config = dict(
    n_layer=8,
    d_model=512,
    n_head=6,
    head_dim=128,
    vocab_size=32768,
    activation='gelu',
    norm_place='pre',
    bias='none',
    tie_embeddings=True,
    parallel_block=False,
    init_std_down=0.0164,
    lr_mult_o=1.5,
    grad_clip=1.0,
    batch_tokens=131072,
    steps=7078,
)
Each number is 50 + 12 x the weight over its row's rms, rounded and kept within 0 to 99. Layers, rows and columns count from 0. The size before them is the row's rms in percent of the matrix's.

# layer 2 MLP up, 2048x512, rms 0.127, rows 475-525, columns 0-63
095:46 67 58 35 55 47 65 63 60 74 68 63 50 63 49 72 49 64 62 45 57 51 61 45 61 51 63 24 57 60 68 60 57 43 44 70 41 55 47 34 65 69 63 45 48 54 79 49 47 46 37 61 52 31 53 56 43 38 56 33 50 48 66 62
114:77 66 45 55 21 69 51 62 51 52 51 80 32 65 39 34 33 61 52 48 58 38 48 40 53 43 37 34 58 57 45 57 63 30 51 60 56 62 50 37 81 45 37 56 68 53 44 42 58 60 43 41 38 51 58 63 62 56 57 62 22 59 40 58
106:46 61 39 71 46 57 36 49 47 23 53 50 58 35 27 45 55 41 59 63 57 53 44 51 38 46 46 51 42 50 63 41 32 55 60 35 32 50 56 57 34 63 50 51 40 67 49 57 61 60 36 47 48 64 45 58 46 67 44 52 55 28 49 36
110:45 50 58 33 75 51 73 54 54 54 77 53 39 74 42 48 69 42 56 32 44 33 53 27 46 45 26 45 51 43 61 58 54 60 61 41 29 46 50 56 69 32 46 73 58 48 55 52 15 60 49 22 35 35 64 67 46 67 46 39 45 59 44 50
095:47 41 48 45 66 30 37 32 62 42 54 39 43 51 41 64 51 50 61 66 56 65 44 58 66 55 26 67 52 47 40 40 54 76 41 41 55 47 04 58 47 55 30 60 55 60 61 37 33 44 65 53 41 59 67 51 49 70 56 51 45 52 69 69
094:69 37 41 53 61 20 56 41 61 45 49 61 47 46 54 60 60 35 53 44 52 54 43 48 67 52 50 56 62 47 47 43 42 56 63 57 56 36 64 59 55 38 46 34 40 55 51 63 62 48 39 53 69 42 29 64 61 54 61 61 46 38 44 44
100:67 54 67 47 42 44 32 17 34 64 44 60 47 51 36 46 45 45 69 47 60 51 53 40 61 39 42 56 56 36 31 52 47 72 43 57 63 30 63 60 33 27 41 46 66 56 59 40 27 32 30 56 51 56 51 51 50 60 50 28 50 51 63 32
094:42 44 58 47 57 57 58 39 65 29 59 35 36 41 55 47 49 59 61 43 51 42 42 73 53 55 40 56 59 60 62 66 44 38 28 53 39 36 43 69 41 44 51 50 45 49 38 47 54 43 70 51 52 56 41 59 60 60 47 43 47 47 32 51
104:31 54 53 35 37 57 51 48 41 36 54 47 51 63 30 52 46 44 60 61 41 51 40 54 71 28 43 47 55 64 50 59 13 37 56 63 38 44 62 47 76 45 43 53 42 37 41 51 53 48 47 27 51 39 33 47 66 54 20 62 46 61 50 57
094:49 37 34 51 90 47 38 51 55 65 35 55 50 50 31 50 61 51 57 51 44 61 24 53 32 33 62 54 42 58 58 75 72 53 65 62 49 53 60 51 49 46 52 32 61 62 38 53 37 28 62 43 29 48 27 58 42 54 58 39 63 32 55 32
100:60 54 43 55 37 49 45 68 50 53 65 43 40 61 45 57 61 40 55 47 41 61 57 32 47 39 45 61 33 50 56 63 55 52 34 39 56 37 43 63 36 52 51 59 33 48 32 44 38 45 65 67 69 49 32 68 27 76 45 42 32 44 46 59
100:66 30 25 49 44 54 26 69 44 39 80 28 54 60 60 65 66 63 46 57 51 45 58 62 48 39 78 57 48 53 49 51 48 54 52 58 24 36 53 32 65 50 63 63 66 41 45 59 32 59 52 51 53 67 51 58 46 49 70 25 40 45 91 70
091:43 65 49 62 58 62 61 57 33 28 64 58 53 56 47 45 46 70 72 58 48 55 44 51 52 46 57 57 37 60 46 65 52 45 59 59 55 66 62 47 37 46 53 35 44 52 42 60 46 70 58 42 29 37 63 58 18 43 73 39 68 62 65 63
103:66 35 56 54 52 55 60 50 61 50 47 49 54 43 57 59 35 43 32 56 43 37 66 59 63 46 35 55 37 74 34 29 79 40 48 59 68 53 32 69 32 56 53 36 61 44 53 67 59 39 53 29 39 40 30 55 63 47 54 36 45 26 50 19
110:44 46 40 37 43 47 35 47 43 44 45 26 80 19 55 86 51 53 47 46 61 77 38 55 55 52 49 28 39 53 48 40 58 65 56 55 52 37 57 40 48 63 59 38 57 67 62 47 61 58 54 42 34 57 55 55 51 51 39 38 31 55 35 50
089:63 33 72 64 34 58 74 25 44 49 52 81 58 50 54 49 69 59 51 48 59 70 57 53 92 48 51 37 35 24 34 67 44 50 42 51 28 47 37 36 48 39 68 49 34 39 70 62 49 56 52 35 65 40 28 58 45 61 35 36 48 74 54 70
101:33 52 39 53 42 54 52 59 52 54 52 70 55 62 43 52 50 50 56 46 52 54 38 46 61 46 41 34 60 68 42 52 59 55 59 62 45 45 58 45 63 56 62 77 47 53 40 60 48 45 84 51 46 42 43 36 53 57 56 50 67 51 49 51
094:49 43 57 60 46 48 49 44 29 27 35 44 59 49 45 59 40 49 56 55 66 53 30 53 59 76 57 57 72 51 51 81 51 51 59 28 41 25 50 62 52 31 42 19 63 67 53 52 57 29 56 72 54 42 42 48 47 31 54 40 48 50 29 44
097:34 35 39 54 66 28 40 70 36 38 50 33 42 49 66 56 65 66 58 65 67 62 72 74 52 37 51 24 35 87 61 64 40 61 46 59 58 56 56 40 42 47 28 67 48 34 49 58 54 30 55 51 52 66 51 42 56 52 45 43 45 55 50 54
102:37 70 40 41 46 53 66 52 51 48 48 52 47 51 50 37 74 62 59 46 36 62 66 46 52 31 52 63 34 56 41 46 59 51 33 53 65 32 52 55 49 56 78 47 46 66 50 51 47 72 54 63 72 42 45 40 62 62 33 77 57 52 37 75
111:53 68 61 40 49 27 51 53 65 44 40 42 42 49 35 38 56 63 49 79 47 78 40 37 39 54 39 58 45 44 57 52 51 47 65 55 69 54 34 34 58 47 37 43 36 45 43 63 51 43 49 58 47 53 34 42 42 55 34 58 43 37 55 49
111:62 51 51 48 54 52 48 54 42 52 26 47 55 61 60 55 67 46 49 53 53 72 42 28 46 55 46 38 26 44 51 42 48 48 51 56 53 47 43 59 42 39 68 50 43 31 46 45 30 38 52 48 60 65 49 34 54 29 35 48 45 58 57 58
100:48 67 43 66 52 61 51 37 65 67 66 47 42 49 36 81 68 65 56 33 49 52 42 65 54 52 67 52 69 55 47 31 33 74 41 39 49 54 29 51 48 43 56 44 60 52 63 35 26 48 43 45 53 80 61 48 26 42 57 47 38 60 49 45
086:35 77 48 30 51 60 89 43 45 21 49 49 34 75 64 33 35 63 51 50 26 43 57 54 51 50 48 43 62 46 49 50 58 42 34 54 45 62 19 52 40 63 33 47 52 77 47 67 69 63 42 54 45 36 50 61 65 33 45 27 32 27 53 54
090:54 64 47 51 32 23 53 39 48 53 53 44 43 49 37 63 68 58 60 51 51 63 59 70 52 35 23 15 63 48 34 38 40 64 49 43 48 45 29 43 59 52 71 55 68 56 54 52 72 49 75 68 50 39 50 61 46 37 43 56 15 46 19 51
106:47 67 70 47 45 42 49 50 55 43 53 60 62 58 59 60 50 34 38 52 73 40 53 47 29 59 40 47 42 60 37 49 33 51 50 40 42 53 60 48 56 77 56 44 40 46 62 51 61 35 42 38 39 59 61 64 44 59 54 41 42 48 43 46
114:34 47 45 35 43 58 57 46 46 57 57 48 38 37 36 31 53 38 45 65 63 46 41 40 51 41 40 64 37 55 64 65 80 35 47 35 44 57 50 42 65 49 67 47 44 36 34 55 27 38 80 36 61 31 44 69 66 70 81 31 36 77 28 68
095:51 65 59 64 65 37 53 63 53 41 41 41 47 55 39 58 58 29 39 75 51 39 33 71 50 63 36 50 53 39 63 47 45 38 35 42 77 60 26 34 69 43 38 56 67 34 35 70 43 49 34 46 57 59 66 52 48 66 59 50 52 48 64 52
108:53 51 72 25 60 42 41 47 56 48 44 64 42 29 53 26 73 27 64 40 55 25 67 45 38 53 40 59 57 52 30 28 45 58 57 36 50 59 50 30 48 56 30 63 41 47 41 65 45 40 59 44 56 53 44 44 49 67 47 47 61 31 52 52
097:54 43 54 40 60 31 47 46 57 49 44 35 60 73 41 14 55 49 57 73 45 59 37 58 62 35 52 77 50 54 54 31 36 36 61 56 60 53 73 35 49 56 39 40 31 49 30 62 53 42 62 47 48 35 60 37 38 36 65 51 41 48 53 60
096:77 48 17 47 46 59 47 48 80 35 34 53 31 31 55 44 51 66 65 31 46 45 55 51 64 56 55 52 47 75 39 65 61 53 52 37 35 46 55 35 56 56 32 59 52 52 45 58 58 25 37 47 20 45 56 65 39 47 36 74 63 40 49 62
098:37 40 46 54 51 31 36 63 29 42 43 68 55 24 50 53 50 51 60 51 48 51 49 53 40 43 57 41 61 59 09 61 58 56 52 44 50 61 54 47 33 43 58 29 53 42 44 52 31 62 36 40 67 45 50 51 35 56 51 57 28 52 36 41
105:59 45 62 72 60 56 58 69 52 64 58 55 63 69 43 57 54 52 40 45 35 68 39 42 73 49 52 35 48 45 44 28 60 47 63 37 46 35 43 44 42 37 55 54 60 48 30 45 35 69 79 25 52 43 55 49 63 52 42 30 47 38 59 55
092:59 41 44 41 39 45 52 36 48 50 39 63 16 60 57 59 59 48 51 52 21 53 43 59 36 40 42 62 31 53 66 59 53 56 32 67 59 60 59 40 42 28 61 29 31 50 21 39 53 34 62 64 38 39 44 47 45 63 70 50 58 59 44 58
105:47 38 37 61 62 45 38 20 65 55 32 47 49 63 63 52 61 36 44 71 65 32 46 64 39 48 73 63 45 29 51 51 60 52 56 44 32 42 47 51 38 57 32 48 70 29 55 57 25 35 43 55 43 39 55 58 61 54 53 42 41 62 70 63
092:73 25 60 47 67 57 34 62 57 58 48 42 46 39 35 65 49 65 26 45 51 54 48 38 48 49 37 52 51 48 62 40 27 45 60 34 51 55 58 44 54 55 54 52 16 50 34 30 55 39 48 69 55 25 56 66 59 44 28 49 33 55 50 39
099:31 59 41 77 59 32 37 41 42 24 50 53 31 67 40 58 45 54 60 47 49 45 46 56 76 35 26 56 34 46 38 39 69 43 54 46 17 54 66 58 31 52 50 56 53 53 53 60 51 37 37 55 67 62 48 63 40 42 68 51 42 78 52 52
101:49 60 43 36 40 52 53 38 46 64 57 62 59 25 36 43 51 49 37 64 54 47 34 43 54 48 74 48 44 50 44 66 52 42 48 50 44 38 51 59 51 39 46 61 87 30 47 56 59 60 45 58 42 50 61 45 30 42 26 43 47 56 57 60
101:40 64 53 65 57 16 65 72 67 48 46 52 47 52 61 50 39 40 59 39 37 76 46 55 46 39 72 57 55 73 48 33 79 59 22 50 31 59 45 42 41 49 51 35 37 63 61 59 29 40 39 62 52 17 44 67 44 31 53 41 55 58 43 55
105:32 67 48 42 55 56 40 48 53 64 49 43 39 56 55 35 46 64 56 39 59 22 69 23 62 59 44 36 52 29 60 50 61 67 43 41 62 32 47 55 53 30 34 46 32 38 85 46 36 74 47 47 65 49 37 72 39 63 36 42 45 51 47 59
097:65 73 57 56 68 56 44 49 44 51 55 64 52 51 57 59 80 71 37 37 59 42 54 68 42 26 47 43 59 64 45 49 47 49 39 23 46 45 40 62 52 49 36 52 29 28 67 41 63 29 53 57 59 60 58 46 32 41 56 44 54 68 41 50
095:73 67 76 34 51 29 44 41 48 61 74 58 66 61 37 44 60 39 35 70 55 53 62 40 48 54 66 31 57 50 60 47 33 46 64 62 53 46 42 69 61 42 55 41 51 63 32 59 70 52 66 53 40 34 66 74 56 65 48 45 50 58 42 45
099:55 39 60 57 44 40 59 62 61 29 39 62 44 44 47 55 51 54 56 48 55 52 62 39 47 58 62 52 64 43 51 56 34 55 51 37 65 71 50 68 43 30 54 73 51 61 51 50 51 56 52 47 65 41 50 55 31 43 64 30 43 54 26 40
105:57 39 32 57 43 42 46 48 40 54 46 22 30 42 53 34 57 38 56 36 45 56 50 47 43 58 52 41 35 56 34 49 28 66 33 62 34 65 56 64 57 43 70 50 67 55 38 62 39 38 40 62 54 61 64 47 55 37 42 48 71 45 29 45
101:53 54 61 63 62 85 42 46 53 63 58 61 61 69 22 65 63 64 47 48 62 25 61 30 42 40 56 37 45 45 51 39 46 60 48 62 28 60 56 80 63 49 48 45 45 58 38 52 39 34 50 31 46 39 48 62 50 51 62 49 28 47 43 46
106:35 44 57 39 46 49 33 64 63 52 56 35 54 45 47 51 49 41 50 54 47 55 68 55 55 42 37 75 73 44 54 61 37 49 53 55 62 44 49 49 48 43 58 41 48 63 36 45 36 27 50 34 46 50 48 70 55 43 34 54 59 68 52 39
102:54 44 65 42 20 49 35 46 45 29 44 54 67 57 50 62 50 66 70 38 39 49 62 30 44 39 49 31 31 71 52 48 61 57 44 44 64 42 52 45 28 58 45 49 44 49 55 49 29 30 68 23 39 54 67 56 47 71 30 49 55 33 47 46
105:48 43 54 33 51 60 57 60 36 55 98 47 54 34 38 32 43 70 60 40 62 74 44 48 67 55 59 43 69 41 66 35 17 41 48 51 39 48 67 51 64 31 58 55 55 53 54 33 50 74 51 31 57 49 33 78 34 39 43 45 42 68 32 47
095:45 36 29 49 62 32 47 40 71 45 50 65 38 27 41 47 71 36 26 49 46 33 46 68 50 47 40 57 45 29 21 56 37 47 33 50 68 60 29 62 58 58 75 54 24 73 71 63 67 38 55 57 41 51 43 29 33 36 48 46 62 38 55 50
098:48 40 38 46 65 38 48 55 61 42 71 37 52 33 63 42 49 45 47 54 38 67 53 51 30 48 53 68 45 52 77 33 30 47 47 44 47 63 59 37 66 63 55 49 70 42 53 60 57 57 61 36 50 53 54 43 43 43 34 60 46 51 50 60
102:53 44 69 35 69 73 39 51 64 66 53 57 42 57 53 39 35 50 57 53 57 60 47 67 48 37 39 50 39 53 66 50 46 42 60 55 65 63 32 53 64 42 56 61 57 57 62 29 60 38 51 59 46 30 53 41 65 30 51 44 59 35 34 32